config.yaml
norm_place: "pre"
seq_len: 1024
dataset: "wikipedia_en"
Each number is 500 + 40 x the weight over its row's rms, rounded and kept within 0 to 999. Layers, rows and columns count from 0. Numbers have three digits each. The size before them is the row's rms in percent of the matrix's.

# layer 9 attention output (transposed), 256x256, rms 0.156, rows 26-63, columns 0-127
105:437520464457440460443522434466523523502461481477442479551483526556484552490437501546526479570504469513495525508475488544478502480484504492523540546504593501496456562473560554442473476511470466468475433508537483513432474441497479498459569528544507465637468455499536509560469547471576480498470472481499562527396510457478461520526471516495483475592502495458503455529529453477491494493498
102:499482542497478466438545510492528566470487486470506524526438471525453522456440593485541499434437455522556485534467536490473549514499411514515460471486480530478526481450473471552394562463496474476468515511455540517505491446575569491436465500529517486501568494499462458573546518556516525497556491586512523531448511582482452455472546494506508496448493480504553460525496569416468554444474
105:540559496481489446507511484525451517502440538452514509467479518480450461446485534465518497480523570459527456524490551511568516569550446525613461514527560450486523552510537415473524475500450436481481484540565448464468509520487520502407484441474493430496484521554529496522524514496576443516515485514436461573504498416474508446564464573415490486538518565557505423459519478598457536462476
110:520539470484474476491521495426507422542471517500506461539515493616547523474512436427520532555509486555512596506505504450533496473533528419485483485450566483515532534489474556552486505500564446622547502445415452445457487459464454433533526469463520495434508573552479535496589492560505486541517539414468451491516476481444491447422563561486533567495489448482448504492484491494499493484547
104:517543535541496489508536477558458542481478521456544467525500469522490424442541470423505470445557480514462533475484557441496515553474465466483542513424457542491513460416550542452399459572493468520499508478486541476504483556490497496559467482535480455529528434524498509519500514533467480546475526538435451525529502494493543484454456444508560551547508453474479445440445479528489498535504
099:470525508483510481460490484500441476530476529494523503517585406447476566482503547576475479456515560549500528533481444482484505531463453511523521405521543497530476475523545514536553536468440465496520519408485604462487484507526494556509581552476522488492473424601518473478507531548479540456501530525470522507509499486569523585483484527480490510498465542507490454615558483475428431515522
099:521543444503425500519517518472527500545550500535546521523501476466436544469465510496524490526494465454527490515530512440519457501495483462457482528467474530426500467466424438433544487425550445479510457452516562491429509514457491523514454497522494502483432466528544486529560460456481481563510503442443551457508525492535531480458514571577425554447452536406473494566536397454569426446522
104:492512462539523474479473407568511523492490532527443476532538514435545434531547533492494514539487404477467513531498537430497504447428484551514467496453428571501473569465505513562568520447488481540532493504534488486517478389493460515498529515488470463432540484448487521500477561505513492474524524535436517559486468486522496625462521543493479459515532440535472474529452471450419565514516
103:484423509523555443521516455384508498521490450408597529457480517489516551531545490497451520494496497516579496505480581488512472467575560508525501553519599467548460537467566497488488533470478520544525481474497532503485476474465535584538510472495475424439510434447495458456504498522423500450535484452444543524539472476456498489493519485507485591487495590544534476552524560517453544493510
104:505429543426529521499566452466513476496425475539544553492500437463542518502513446397579531516518539476499487532534471474436579555485433477483565487536508510459509457499513550466585435472400472550527472485456493466434482395539484503495527504524511452539451486481489466484496440531503598542490543506548479474532434483526533564481504470466574543454492462500543462470490487431547470512545
100:485460458525518357608450521510517383468448482563515444586572543487530453437616558429479481566436470481448477508527481545548494543427520571492467520545517498607472548500502550524510451495510548512461554505469551509502562541526522508511502496488496487448529484507488546480497442484465487521456524440509477566490500552479566574555509433502533470577503492536453494525468489541525476459444
098:517496500548499444450493478505490510545519497477509422461494473539518581516558456525439477506520460486529489482504532425533483509494474490490504454549502442534540512525464508504544491556496495514497460538517555479494459453584520499535543439480508505488514480470536472542505513476552463513541521465445391539518514546569508472467537508513580440509465544496521542535478429549528518473514
107:537494550437470479496470519512456485480561563529535540598473523481552480568552494461472525481602477491496491541461488489438462494481490509525573547507538481552533435452457452503548521393525491405502523512496547472481509487550485556520482460473461519524467524494501517528429542515507445500445509470571540518441524436457525535465474507436545464513447494523521451476471512551505527601543
105:466468489530516499562477552526517533525559509538528608500477482554548488510545564492480540486560480451527419542458513453504619521467548521475510440497522525503449507469515533502467523503406465453487479405539526491549463465498485498537514495448484504445516553515425426491478510550466537508574523466486478523471548482433425495514553516510510543523503458543420495529492485499424456482454
113:509543490479517502510527473463419619563473497491556454444466485451581510500469584510500561494496447562497529470441462514562569493525528522481581494502471459499569489427491572509473558510554502381490501483466480525503565479479465528504479449578530541529577498441500490477424478586447533498539439521512426502577490497523505525510533482545514521511509488553501544534498465481507436458480
108:521512533473446523500512508523541478515397501502509498463463467452549595485514498494528427508525433475523523462510479528459483464511544547484573463534523500490478568473471498575480546514352489529449515463591519534546539478505560480486460437496509397512489500528494575457420445488516527562506438532535509505526473532491515534543465538452451459487478542547488505474537454487484464508428
096:493530467509480507406466495530410474539430509499498572506521458540472589486454517469472457555472490510545556507475503461533505533534535548486535542474496487462551516460564452540460473505549532463497506510469498517487505530498509463475477559558563466511542447481477529526426555512531509508429504486518522509420527426512485457525484452506467431512484521507465499528465462405515481527507
101:536554542511477444488459527516495513476511535515474592513562472572496516497550537545526554531501469412489497519498481482514535535574525469519513567467498464492462497516475545501479511464550531450504548477513516483476505536491498515528506556437485453529483518542442608464508487581448536501519511539530532499481404523535502465452607503498512442502482608471503468482510479449565579474491
105:501558482506461521506536567485519462482538471531498501418515533539504463509482519591497478488512460498498482480435543506485506517481552577535483530487453447557550543522473488554454486490560506586527488404529507490474546501536524448451498514466484457490515524439466511433581510521484469552517508493466514559470554502488526475394577515439551439567494437460440550525532379447544491493512
102:486508494491546419553492490480466510538437493519444501481469532560537474516514518552450500467551410503567509428499514455510506545434504494518495540544514430490478451474497543515476551450447520454494497488540443502487510461549476421534565489563437488544465504444508507479531478517498510457546477488492481457536535508435501514478488463574461533505458507464505559535539549515615486496485
106:541534560471518498530531563586486457510503565571533512439469497509574558463495496471480451539457445524495509530582504497521510599523435516481520483566456546502483497497516537497443493527528544498538537485491412583557540548471422491554395462439407521502543427519500490538455498577436466581483454435483463527493457491442480464549503531497481399486560487438436513470492513538514524511442
100:530491555475511527521488518524439527494546445496555439483490486452494501468514465474536497399531482478489558463484537461477410478515498497496448491538559556529476569506483479462458465532454533392503436475546487504555437507441464510457456484517471477516521512523492480470495510505498501559533450509484559450527494517532516528510538522485423495540511507508448516576484461410488557539478
102:485501487512507457429569507505529480564460480529506577580534540497494484498512469505481571479543510540549516435419482460482460467504458509482497533495499490463550511552474509452473437465573468496452462566513507428504468446492520433560540468464535555502530513472487501529475440523499520473454530476518473549525542482471447506414523483571492464487469499554556512513547500480483428434529
100:551502516498529495503503475569520548503499450434522487508541529490484525488497535535501514486486450480486489485566523522498485471437519519530572454550509489444509471451521495486470537575426470498511383559468539429492439550533431482433543531524510482516543430513461473514609467415558562585460496485527489466462471503471492526457445427520536457482563517560448481490453440479531522543500
104:518561509479517512514511503491373516470507417536513561500436422522564541482514480545560516521506531462500456506525540465466572509510386517500544520442525511475431494483519476494486499504497494460508501482533382483435557532592500451477528522463507510543469487522454472568532472517503493529509501499497476534581474471566523518569447542498595492531528527531503504535417570463470535448460
108:513577569564583442488498495462507521535488522533509478553487538503509509449442452469510576498530520515540520525552473583453548518528438486562501488474514525490481512499485524433536512512498517467513471537498513549557423436465622521478483470484464525453504491488545522501511449420536492494476542496564511478412511482532512526539437500498490565549495524541447509550529539528498443468554
101:473447539557532456517499520456473461464473500521501489537483468479551526502561496426471461537554513466508560536492492472460504524500486467435459484479537545482490452511506472534548466512479453514569482502517497520438560448488502535461523569469458509545499543574481487558449502516456499543493523513502499452521451487406481529566476518480452504529563525506490400420566430536458463519486
094:507518486501509518465491582415491490541502469556465492506477505492554521440527503558439494505570504543451539504441450523520454510455451480410512588556592515451574477462523447540506543496474496529497528543489468503524509486468552482519503609471444493453473501501508498545536465503501486551517538524419479507442480479497509461498459486523527490498547429468546518535472530415516471438420
111:524456428590512484521510434414539446471500478477505483500525489487492447527520466532503593439438476492438506511465554473582543530445504534521528489477512573553476563515495490539396566396489482536516538492529535475491543395514445505494471500518561506534464467420494448476485450517509473429509541451474535495531473423463434480510477523529457549463497493514522498549424475527520495528527
101:424490506457470474508485516535557462471512508531459547586544466486543521487526510521480523529461540540441508413479523467499492584533513488553535434427604594530526439492447544532414528487504523448508485485463439541441525498397470496475542499488494534527516536517477495566454616546497522566581441466553450472497507513498546525518523515458562489519496514490498482507495459533477494463486
099:493485442420478477465523548516558541486564542499500466463535557460476593453557486477450566500468556513539478469484453516538472573486472446520432459549476461431535542433552509483419517447494428493486504506525478512534483481406560448444504540522424474451485485544448523574535468466485511504454486522467513506505542458587483523454450523431474528468498471529498464528445431440522438486552
105:539535470525566501478532472550500503534554444534510493422450495531518474422512479440467474500477548514437505517567528567499533491495474508498531487456566559587507475544557539453480478407539503520452461457542508480487517505515543482455511437502529565488508562448511508524527485515498435536478520495472469542517471445574442475477443540500474457464467515464561499552495471539526509488583
103:462519503497491569507490576522547565522498527445471393549502460517459513480536455467501489493436547550492489439454495439547501509466453469480472501447522510517499510526499461494457487522508576513523484563496546540502476410547574498481482509515480534460428513562555546509480500438555510557507454462463573514513504510586583500523501509566578388409499551464532475481571459526458567500503
105:446477428501529457475528527536505495478527537455447467500398401456521480471390460502474455516512476520533526525593451488496513472476461445515507563502543465551582443484419488539492506520542553482440480449553483462495474509581472481581573460510511418480444525509512522493540417480578577469509456492492520428440531513444524515574489482533546518466482470471528500463413484504549533505476
103:480500447461449498504543541533519464531561468457538681477491557529544508578431527578485465526522528502451444576492486504580513494472545420519518486539503497496546493545508487502470423508480537467503554465515491515538528517491501539579470578504504536475512444564514572458469571478488482483551457547520480558544480532499514513557500581572517463496406487525481512515522503499543440472550
098:469526486520585521462503515451477492541446469479498500438476507455415477470458492495490490520584472487481518497495478472514537500450598546542532386520516582530432475522509490513440563548558535393542456532514496512426477506537486488464559509516442504531477552488534457537384442482504517538490485474498492534554521446534422517524562580424456531470501428451564462458488490537516555476477
102:540535454515503493557484505492530542498511465575486447514497486530523459557591514508514504499453497536522500472516496582553555514534452547449510489483484474548505524495515581423485538498441501541536547454547431504464492467553553494526435508474447501512493481524455531485470545535522501525525461547460563508576550516443452491473487499519545544519479527518429477473476526543394483497566
097:478427523542502461463479497525491410458476504532507514539447536470408488506479494452438490530509536534488484460426498478581494484529486569482475481520513508507475464508476568483446514415453522501514495409454541554505524579565453490529485446436379533563512455513494495517552482509471546540490491460461513509534555455511524523598494537482485542471586453538481476588507475542543556547497
# layer 9 attention value, 256x256, rms 0.169, rows 27-63, columns 0-127
102:528440485520480563513456551541507453563530512524501522471576505489524480584477439453548473511550509427495530565462484507463489529543499512541554523559485497441476485511465550421543452535529452488534473559475439589495475511529488530506453507558514491462524534463548505470507486492515488441511489481506460435475541539494482524494506476381494423536436412524498529445477437511438431515526
107:511397488499488467498466529499474579505484532510521526544535509459535508558491485548521505571406514518508473510463452445442474453546562478518475596500472587516459537471474518536491480545479550499538478491536519548531534554475469433494412543442553471519521514446505551406524455477471507462507484491501594513472482480451488490460552494550519457470464451466401555518438534509560532461473
116:545439528483466530518627500539446468497508510556523439507493513523501399490485546501572460446517450482486539486485590501478513502481482573505522472447531487520506514522558467442512560511437464471492549459504493545412468509539494428497482538427465549532576452524510489501603520508494441532505447592442498394539416494481466484469503519513421453522544437466534483545550527559551424503479
108:472509500420539441535527489529558522505485507543520574504581470477426473614494471521568491494481533502509510511509523586419468438501507535602502471507501485476561502554529507501438526517505498492540460490498534560534591440519448539425506463523598521450511504492525489526480503453525468477476487460524543499490477477532478415438575509491493445498499478518490592546541465455475368475460
099:483519443488552453537506547458493481445460469491447529494464535563491560466476494512560435536496564485477515501543491435530538515429541574557465487521520527483531475429488429515508476546566501541565550573508469463600516516453590502480439479557464437537464491450519449505432482496540533465560540474502506533487518481442511493492429581487503489545508491474472472467536454488546518533546
099:481512530453486531459483451430465454540515429476469490461484482454552566491513490582472512521493516468439499519554508548514565493490537512534457508538509499528482500530540514505445451508404513550449544490479537584512593495486433475502582483429506464547518542545435446496555525458578464524607449471531522538506510427482510571516458523495476503500536475584506444491518520424525530441444
105:499468437534522562578536466519482460497493525472456522485508500569519533422508495468475542437501534487588486435527386486502520454534464469469425526472491485496512528490519463540475431531544562497482595563461480455491473509530535434476423499459440540481503509481528484504482501474472551535516528552478515485566431480512495455420559512456448482517502535502465525485446478564456502588489
108:526524557465484501497508445486589541470465498500432431505527474433458504436440573498514497521530505482519474523440442443431455472485459470528570515514459505487527464478536537568488432415464460454542502533547467526517480478474485446421511478440440525577432561526489560470500539521490486511484576563495475543507408548479497526513505501593464426532470461433513486554452556475532559567543
109:511549474503505467533543502476500489486548511562472433483451488509537526521500510498499431527461470480532474500523473459457469535456515493431406513552506504609498564537541432530519554486489574491509489489576498537576533511552444519564416538507521583573475475567479436498550510457457411574529510538444493560489500528529502514518479491441455465534455488517447495452525488565522513528488
105:471501563502503499460539458524541616468436509502512502493545529459530517500497546464463564480486464513505515581478484457502508503545493465514533499534440528460482533569412428573473479483493488460508513562530530461480484493456587486487474498448511490568537470452435516457505511527514462557411517567501496496467468472525524407414513548551522480505479513471453515436478517511469506548553
104:496537507488564602527530514523513466464470488573426477522493527504510460501523433438471507538447477572452454482449514532573465522499498459537554532510532505523521504446525537486455503394520581506542607472425426519511517523469555498517481549517480462588472485443494565497519471470565554490560423524495517487454456513527452530562472509455464474486566474498485459427522556548485516561498
110:515520504579481492569567496501556510481478510421558502499560467514430546486478447543476539450473513496497538458507444467543503446578478434561526531516435522450482588501513466504499403489483449529556496575595555528503472482505540487454496543488553497507534482482463498505445504474451540461531509522448476503547492533579524460546499495491509429442541470498494555503447582486504561466441
107:586516524514486503535477519505454480532416509527487474507528535516499564511467488483475450505547500497550505529489461427381463506553484427461490481455466522475529510496480489507470444529483521513578522577545399531495488465498530589533474495497438534591550480431476445521587528461510494498536439471509487575508462502570459511475439504513503484552460486442580553460491474544512503464486
112:473466543502564479399528485532570502518476518508485563477533418553548458416439434497549503506529458542490496492505445522395453478470462535482526456501514489481538443509446496455536534498515601460529522548493547482464479466473603484498570491570509507502454482541479503500510539430494558429550588514543488483521611542534436494576449564449426489563554457458503496519505492494447473532558
114:502476498525430463459432627565547539470501567482416506570467493508527525499480514546528494441534491554482522505486517536551522507483523437499462523511517531517509456541507536461500484465574467496557432659487490457536568469474479516512517467477487461477415525525529491542472455486448530427449503477463484487495518544520487492528533469452493475532478458527499449496488529500443554542514
096:474481551461428497478546474574566525480516506469446547467480510435460464512434443441478494501484585555491502475488542505545531461509546468507463511525507469534516409458576498447482511425516425533530470504459533460513498509535448509400499512464421502452447545522515468480472490438480480510497502477530544576447536409515544483502504499451509490417549481497499494537487489508450588437515
106:531541423440485560475508527538486504500539474510551515527475439521504542469477514410470457489531520477455549444577590475383483376516465503517536414464444433476517449478492516483486486498506501533467477489482505454512532535416558503501491502540463558541485526560554481531513447517512497479435502550486478535567486553469509448520446462530523546473489479507507507548465488516470504486555
107:549467490496444548483507455549479530533473458481486452490510534437548509486497501412525545459558550555483560449484542499398511516493499542441490472507562458509491408528487467438453568497522470574531536589539524589493518490559459511531479530505433518437514516546437529519541504521521574510525386556515528538469455538505525533488495529524480495450575476514475458490469508532489548490506
105:485467497525457515459539419542581472504498497444512425514506414569537523453537527408481514464513502505487405529539518420434423519528476443493577470542490563518535450491484491503529477498527550508562455521430457556550469537467579577431480531485534507493539494458457580478534570463511472392400482447509474468490510493486508426480469520489503452521518501516505451482476453513518475468546
110:518543456513516503519559497471504562439579459571454555569439483567527471500536440457453585477481508539456492548491449462504615460530540430475479463494446466519530555499443480487495509538476540514490472516526538478456565482545583521428567466580495549487492459495523528435465500508520495441524528465511529490488514450520473467457466437469494521534438509558479503532545493499470524455527
102:502454418463545522548481513445545387493481479486467554485455510532508514535555465497528418530407532499450465482476438470522515520491572447519599515558488523505506457433492535446518498529490544501440473522479506489481529593487517511479535513502527484470535496556501518540446533469477528476494512454488481585564468422591437446514456471457536504443403481501535471478537496484460483534442
111:509559481497420468533553474490458487483492516492577472490518551507466521450520501527492534518463519408498572529451512503526461555451535482506489476523534553547467415466464490474524434450470484525495602492514520532516557453484484572469499588550461533460463518539559460460523504511468476535543474480554559433457485482483556506495489600540490520494530505434575419444443491496515550451495
104:601550454512493462491508607541475555507543521549481497499480469493514495464504553509457431541504537525530540430469569485571495495578469462564478525506541497551443460525545510565454482513574432469449548510486535514548529558554565468499501506521447445491524513432542463560525507575443512544535483552472521518492518451556467474513530480458497539532528508535430510564484503493479487505574
104:411428489470516509497524465487494535493449500549495521431410513523579481473477569477505454555512499493516558469511500457525520428496473451480506505478467524448579543545429479412506527518517503529537437479385497551481527484487472467511525489500476514490423454512568533510520488462475496511497521513505469459497484532467482460532504505511385530568476535511500465441478494475559572550523
105:417538476462558553509463583478531473460520494532434529493498433519504529562428559516480519557506410452556471488505514496549460569372517490517545492514439464575540500559580524519495484461494484511534520518495527450513504616490554483467496565433481436529535487512485487543439545558501489466551500497479514496577483480415464482527489515472468498496491554516453463490507544462469461528506
105:525572565451448463523491494511541497511470531495542566546431508509437470505500540520477458527464470482547541498444535437530529526536437477508495517589535549567508558581537497471538401455502481526501478521496487507570490517484513544528448472481413519533618486492494509496491450505505487526512488495544518478548479463510487504407493489486500480451453463555433495467528550558501490512607
096:502475559495412546500469475549478471426521497515500479485443519481492498551520512457517467573449444483597525517484536450479530518525485589546480517440424468568460481446474530439480480492500488608476443438464501491476530505464469465458464459569533461487470476447548483532609523447498517551577518489496502512480487510536550519487523523474503429489485458507474469482551484562540478525547
122:495446526473501501486493477540583438483552478443584505461501535476591505493517476499490432522488521486511505479536465520497397527589498515516485486544511494510563462536482542509562498495482500492503511468543481519485450555440508434451502515454493525464505508531538512491483610546561427466448510500520508484526442530430502562557491515490555536522537494461551482534540557617499482494533
101:501515572545570552508489550510432497469422581449545466487508528486526460363475470447477471427469464518475456564410520483442554462554474458548503552558448491503437536503542511489531476565544473513464430470577541549465496517505553470540504548560463511492509541485523523420529469535510411479481528485537486517523548489516448536442445511616513509483569492512504481497499497514484512454611
105:533534441469510528523518525497479501451570537527488468517456461525454448505479500541458512529430437500594433551488566470473487520471524596500528521471472462526545491500520490488417437516429472476449507429456479481517568524528496451478496504534442556479564480517579475450531559497540543501486556557566521552421509513432518511489494434520558520487534507476479491497429503444526487466484
099:478478515476517601545512471490446511482512609495557475546481570465612467540449442478454507522456492461546508503448478502500470531495507612487432501505567459527519500496445486466546531535441580513496430542464487567464458537505469523512439443505485482492468469466426463404511476506538506477519500535523528479462456547510468572516545479515412543443449516522494483482530519570485467533462
112:560534485505516558478494576406495465444482540511522523481509534525472491574491529528469458482551466551445476472507528541513546505513498566447450606504517550482504497472530511515486462552496492488470476420485577463511481497480441472562545507458549438549483461530503466435444502508498534519584534479500518641491451436501451495492506430424481493485484498493423559477580485437481572513489
108:559550531520460522404525524445495490557481498479449464526536524565514446504566581460481523483496481442501497519442563520530443480500508535483458537491445485474449495456490445433534563423524492498502486481466555520577542477453510536457466531523466547526516497525427501506564554411520500559536500462494445476521544507583590441535464534461440501485569482505414525497540487521498566448481
108:555523517541490505473493517470497561518545556484451454405399438503457552556506511536547558455507507485471445486548474534402503469512545453506515421523495474435522470465482521455468545529523532487487457545472460528502522400526528490497483444504488479466456551484519475491509460463509542499497480466505525500483560530490489470510458391522538510519470483449533502542573471504531502474463
101:458466492523548536481455470439490511460482469437475576496460512529508469551527499480495530466588528512518554536513501569458465499503552430511544586490465530552547456464460521547553487492526461508519491487483501498474501489554497502494506474457574503555521480548545521344434446500509534503538516528509453489474490467511526572448479514551544516444500539481521517508543428542463524492523
105:567452505525466478572495499485456483486525517559522545495495510612524503431475505510533515523544520477451526472439481567457464437505473493532576447477462508464502529495431478477532480592567520489526505530457506428452508521492556527532483456497497526497478426500504483563488469498480454417448544536576510532536471507511496403508532466410523527486483532437563499551553500522480495540490
099:470559530466542521527531477514452488506534432521510507466521497454563471500501512534478488489491482530562496574535532471515539515512494416472546517529445508514424584471434570509498522559552515422474486525540497463474486514504524488473516529493457460564553534526508568455361583422526523534521540515510520547508433415470531506439459527514467493505494479517526502405558467567500510483532
# layer 9 attention query, 256x256, rms 0.149, rows 64-80, columns 0-127
105:516512463511543467488526507465465516504560488441510474483461420526499532563438475560513512436499496597504467475470479494483478482554562433461470564457610486437516448522508493543537512551455503494510413489517476488561503518530455445562513538504487546468487537542481468487403508493608448517558474491502443486402538454513498503505440457427458525565503509505520507499485538582535545423508
105:502451477471483537481507511553492508436538473607541494432438504487574597539446524453423514506491509548492555532502471458478453543444553534472526518540422469508420501472470554523458502526489468520576449498504498480514483480582479509532443457541483510513489513522496473539522466467503499503531475428457465576486423490455498558488471462464511466525560508548488424516498537511486534483439
100:514520485519496428540501496529585541447510499563508455477527413516501502544438473488444451517469511537468455522443499525546565522510515482457516508459558575528543533522533482526508430545492497498567490517456541512524446468467513517508494455571545528527459496445474433522498470493470524450533576497521447513510513517518549571565477490504492471505530487448460416541558518598451473526543
099:518536501485498465468454523544491525537492512584537425529565418529416453504456517523504469492417537440484446406451469476519461491410507516580400468429491520495458477484468450473526542502500534552517503490522504498521555454469492503481481461471518474475521434541444573568505457486544512498515523546466456492454552514565476515527525607505570578552473459433514486464467508507465436484519
094:431571518481576481458576578573512494547510531524564493499548507563497494508510492494523490481476566537543477495481520547525521534498578508527489474491435502519522565460524536463398536507552561489491510458508553464451477489529489492485517518554491526503534544428497531521512481483498559501525515513503422535493541505447614493488483563570486534500477527502547495562446472539492481469424
097:538493461495487500493457468409451475524522418528589436548417480463561495542482482492529518476506534527542487474487481423525514552545506599421554513458498521501510529509516493456510578488507491465512471565524487484498523448458502531447504496524574439464431527471475491405454483491552466435484560483502507513483466433481449458493500546499607481497499579522504477532469531548492486479477
097:526563542535549516520488561514445478492429455523458524492560498444542458460483548502507560479516534464541604490475524503471472533494479548507520504449470538561533543655631486503458529526456478540533412553517439543504469502482445431532523433580463456561538462529551554485579470461513512505502523486509495447531491458516477520504551427513542488491533458536496469535511546512476514455548
102:521436470468496532475528491452420502561445493486546556530482444470493461499489505448440486541493522524485479438439489571529443534516488540516541507431534503477465487482511490501530536509483500511536481460500520500429528501474534517460489504434478574431462503573469525567457521525524419520559572442437505482496502494445486468498454443487409505609465522466478476507427528597451476542567
096:424508547507512504551532491611502433573501468556465482481531408475522440498452519483468543475521526586496522514495512491507595472533489501387533550470460474441505435506489489590524461494488506514499491497504531557487534512523511450502516473548416499497459562472580459501518465489512565476509441493480525525491449428469464477443466470511410445530493474473481521578470504503483502476453
098:534549441499528513497611509502440563544457495532515537516460475486546595504552525479453458525532510505541473497498541485506528500427511507470496578540469428483433391535502490446536472525465530565507536518461505544503463420526458567488550519525475456558538484525515503529460476475468509535418491461438528478430458512420479535538515472541472510508503464473481469493494530550478493531583
109:509486454514512522505522515494503507495426536518513516553550499392507488487443550495491499541567510491520490528545588507547522470405487574523469506606440539558520468537500519494506503412598543552544451580514557488503557516498535539464499527530469503567476466492553444548517511522460562493466575504444524460504539514465511543426477459462488482432527470467533464459421538543486496476494
098:500501476456403513595511484500501454491487474567512474528523440478476454531494473502532494511489522483534482531455563460445511487577487435515497505546455567546469455540529513515605499500496479513513547456480532494469484430474551536468529480495480472504522526526443589536515452494457522451533462573462489466546526485453557548450541522444476496458530492398546505589463483412515444543513
101:448551459481561528447519501437521426469468572575494545493467481459497573461464489492452555436517482563521465537524529523501442548439525489412480566482474429580502533528535474466482495542531463458445498468501504555538523556471484435486585521580439464490508489532560432488581466490541522518446498581479475521536601498556491503533501472533474482558504555511501517535563448517543560494478
102:485530516476517458596471499426551473518472456515544492434443556426568576512468455542511558567461536435533448450492496512458539506475461559498562404451463459564513509511507458413515452514542481503547485499541459469502543405479447501510522483560485482526493442541472462392534492550437462518427509472522395553492510458554548467486446527597475565535461569524463490501496458450485499501461
100:551530527574466592548555514517517490596501529433568502497508478517472552523545479440533523550473480470487523438456566489489547505525533500495473487493485479529516560411473523493525532495452535553529505496508412472489492463542496490520482457464515570497426490461459479523542496541464467444487548497512453469487463547550489514485431474488515532562456454534470548486462462451489535504484
107:521475518480459464443493567480493561542511506517524563541574554512501494479595483503510503485584474515544493436596478473479505488509455442491527476555501532523500512458396542477547489496503542447418515481493546509533563488495539491466443480426454478452428500540482472432521497484530469517555440392460517481568445446491474570409403531511450524445526467454514460468450474533497458520542
098:475389535527573492499572522506567477488549451542481494477497471491440549502444458462510503437493529522506488508532511482458460508521533508406556476557505491452475428548583489583546474420449432556510528495513444486458514529416433478596538514480419473479549473488497491543527548504533454441427527454480562525502556466536536532523484530535511476508485491522523436506493466524544489463492
# layer 9 attention key, 256x256, rms 0.151, rows 64-80, columns 0-127
104:536465435457518519503499561522512452472479442477500496489524502536528472502609497483539541518539544506539471503496447484501452452589486519446514444515608510467506518507413558474533555584507526441424507489483522512515401499469537453516536516491495474514465460519491545538472531509453467529579442496560494526509527472575480403561515479438488472460516503525512519493475520515579537548488
103:487467553528512549456533498520490458505573522561541524584486454464496412577599528505402488515465512524510453489465453452468489553489528502500542534515435452576502523449555492489455568481499527459490517505478436508449520466504466513499446482548443437479505516507455546427489492444543567508508549520474495531523521489520475483520451512483480478490455495458528465496572557588500476468414
104:528494526577430496517466522495431516534449468503481468547481509504561502482494475507469486536461627577509490534483529465508516434537490502450538471512508527482518473515550510485536555482464508455607536475509468532551497470544455585547469498503517452505506464434506555513425503498470440517466566460504507491469543534448473467592465441476477486457489534447408543513481536507519482476500
101:530411501510452544491539486464464456525545513461519487498484539578517499396524463534547496530499600510524466522511586458470460462496485554539498492453536516476453432517447447465477481504582525483459520549495522527523503516484510518568514527508525464476478558453499447511507471494425429579587480569549557513505493534483527499465406539546511578513490493440447574486456462541456492528584
105:455474510478501481510550516597526581494555438510471526427485515567497490450487537524514581345505490540491516494513509484464543503499505478428461567497487512479486483505538557550490405450596499436535571616499479511448480534462548509531479490526507518505501492483429514537423432570448438504488467527518523512505476452516520488518506531484483528450521523547546501502469438500459496510567
097:562544525484488525501458488480512402501540516436502548480485490556449518475547588558529502450486522510500476504517464410532495527519516499489481446500505487496509557500475530585487492500436423403484479458507505417451480451489433560529459508577497438421537469514477488521393532525466472498528481539505541494526531503498499462517605524560506562535453524483494514586496518471446505592462
101:484527526501461427503481537496469479560411536472537543518475462453468480497470478492475472516453516445515423524548531555471473529441475531541559571520468534476457545493583427449470539489568481525514500508421534542459500488507470542491533507501532487555458429545440491447501404571559523485448473402532559526484451493423529533454527549530549479456488548457584475460480505457456471507447
102:498508498500502500486494516501460493439498432447569524529521535519471547526487507569555528525511521448535506490517443557441437512510454557573516484449541448515494414555518513477455483511501530466483468553498486454420523506473495463546577505504504428418532501525538521509433483456480409498547498447500482593529495556502476506531569466420504573518558494485430522514471454509576525496585
103:485451483518552514553498537539430497544446489475462475465545499476547489536513532492435533549476500515582565523547508536511486465467492533464525509539457419502509539513437478525500387503490564426467510518510452420456564517470564495461477517551422545414448524473468496522474455474557414438462444513441406557508444547580552506547531481504473457509502466513572497521484527507469547470483
099:461551491545572500441530486511507542476558524557464482476505482487531495505508506479509511451466506535506452446535499517487538438558538537440564617518520479500478550516621471426519502444528541477499549463556457511464480441515493502511476570468518481605500467565576532527446507406425562472495546527460492422532514545510566534512407442516528486499441534471498451509537534544545467481473
112:516494482478543476447517552495503433495524523522498545556551531421481489525485466513480525492462485522547579482494568521488469405534539535479473472548413540491469493500565490528464447436461527561456551516468529550456509524532549454405503525516511538584448523448505503523498455489501539497428545534451514511507496575496476571456519511578540545500472524496547406508549501512445481481492
101:570571497536499495533525542486503514564506548486488484500528520559471475515514472507507510533478489528495520433499525461459513508502441526462508546566522578502515475549524474534531497502423472477528535494464548515467502495447560476456464502564478531497486553446521494435473455547518410535420471527469522499480478477486524486556528478518533493534529453531467448400543500460403500560484
100:384505440523486485479523514545434542495535514527454495549446449504490550429483445485535561483499500395472554542492487506523487486486487498476500501542493547492480479503445497451471440502464479533448505424474487551527508483425490456489491501482393424543490510622468510513694452417485575546471482454511506482481487480464400520514548484529511553497594493475487485485552439493508463479516
103:489543528510486507598493434477428491536533467512583570479461447513521511520526508520533503504543467547536524560525526505453561511433510523446509492486517539503534540532467485437484526474514489524517549571460386482512489467457465528585577553585555419586480440521466569427499448446539481450511547484480579433475518497522487545476477504511481462466495541533482562502420512433460412461508
098:470534522557446569584520513561468483536510505497542482479498514495514502508480491393552441427507501440485433442439568439578487464480482513522536540433591525514589594530462489528479522510525565544456529521534452509432508565521509465545515591506482517468514485482477507483417474581526503458529536472513549514492522552525480513477440513455521467514432469498438483487531516550514476448512
114:523562501466538485511515513464468564566558495548534507541533506446454516486502460465505493501520452496551568436548510491560432570511471544525657457513516495564494512461498456486511561540459533510439529513483476424504485500490507414463519494472511539463462547502474543467494464497521419432506484572462465490500494505465557475471489526475498510484500471488531486479441445459504464475541
095:475461442404554476413447479527538509442516492544461533496531509506537557456445507425451533477519522482491489531471486525484498509504523497554527560607477436560501551479538513484564474534506459472491531461495480557458500448482480506498572481499525496591566501566481469499484494549517535457575414487450499465490482536491469513452524436510458478530576499544483523497535521526466504505504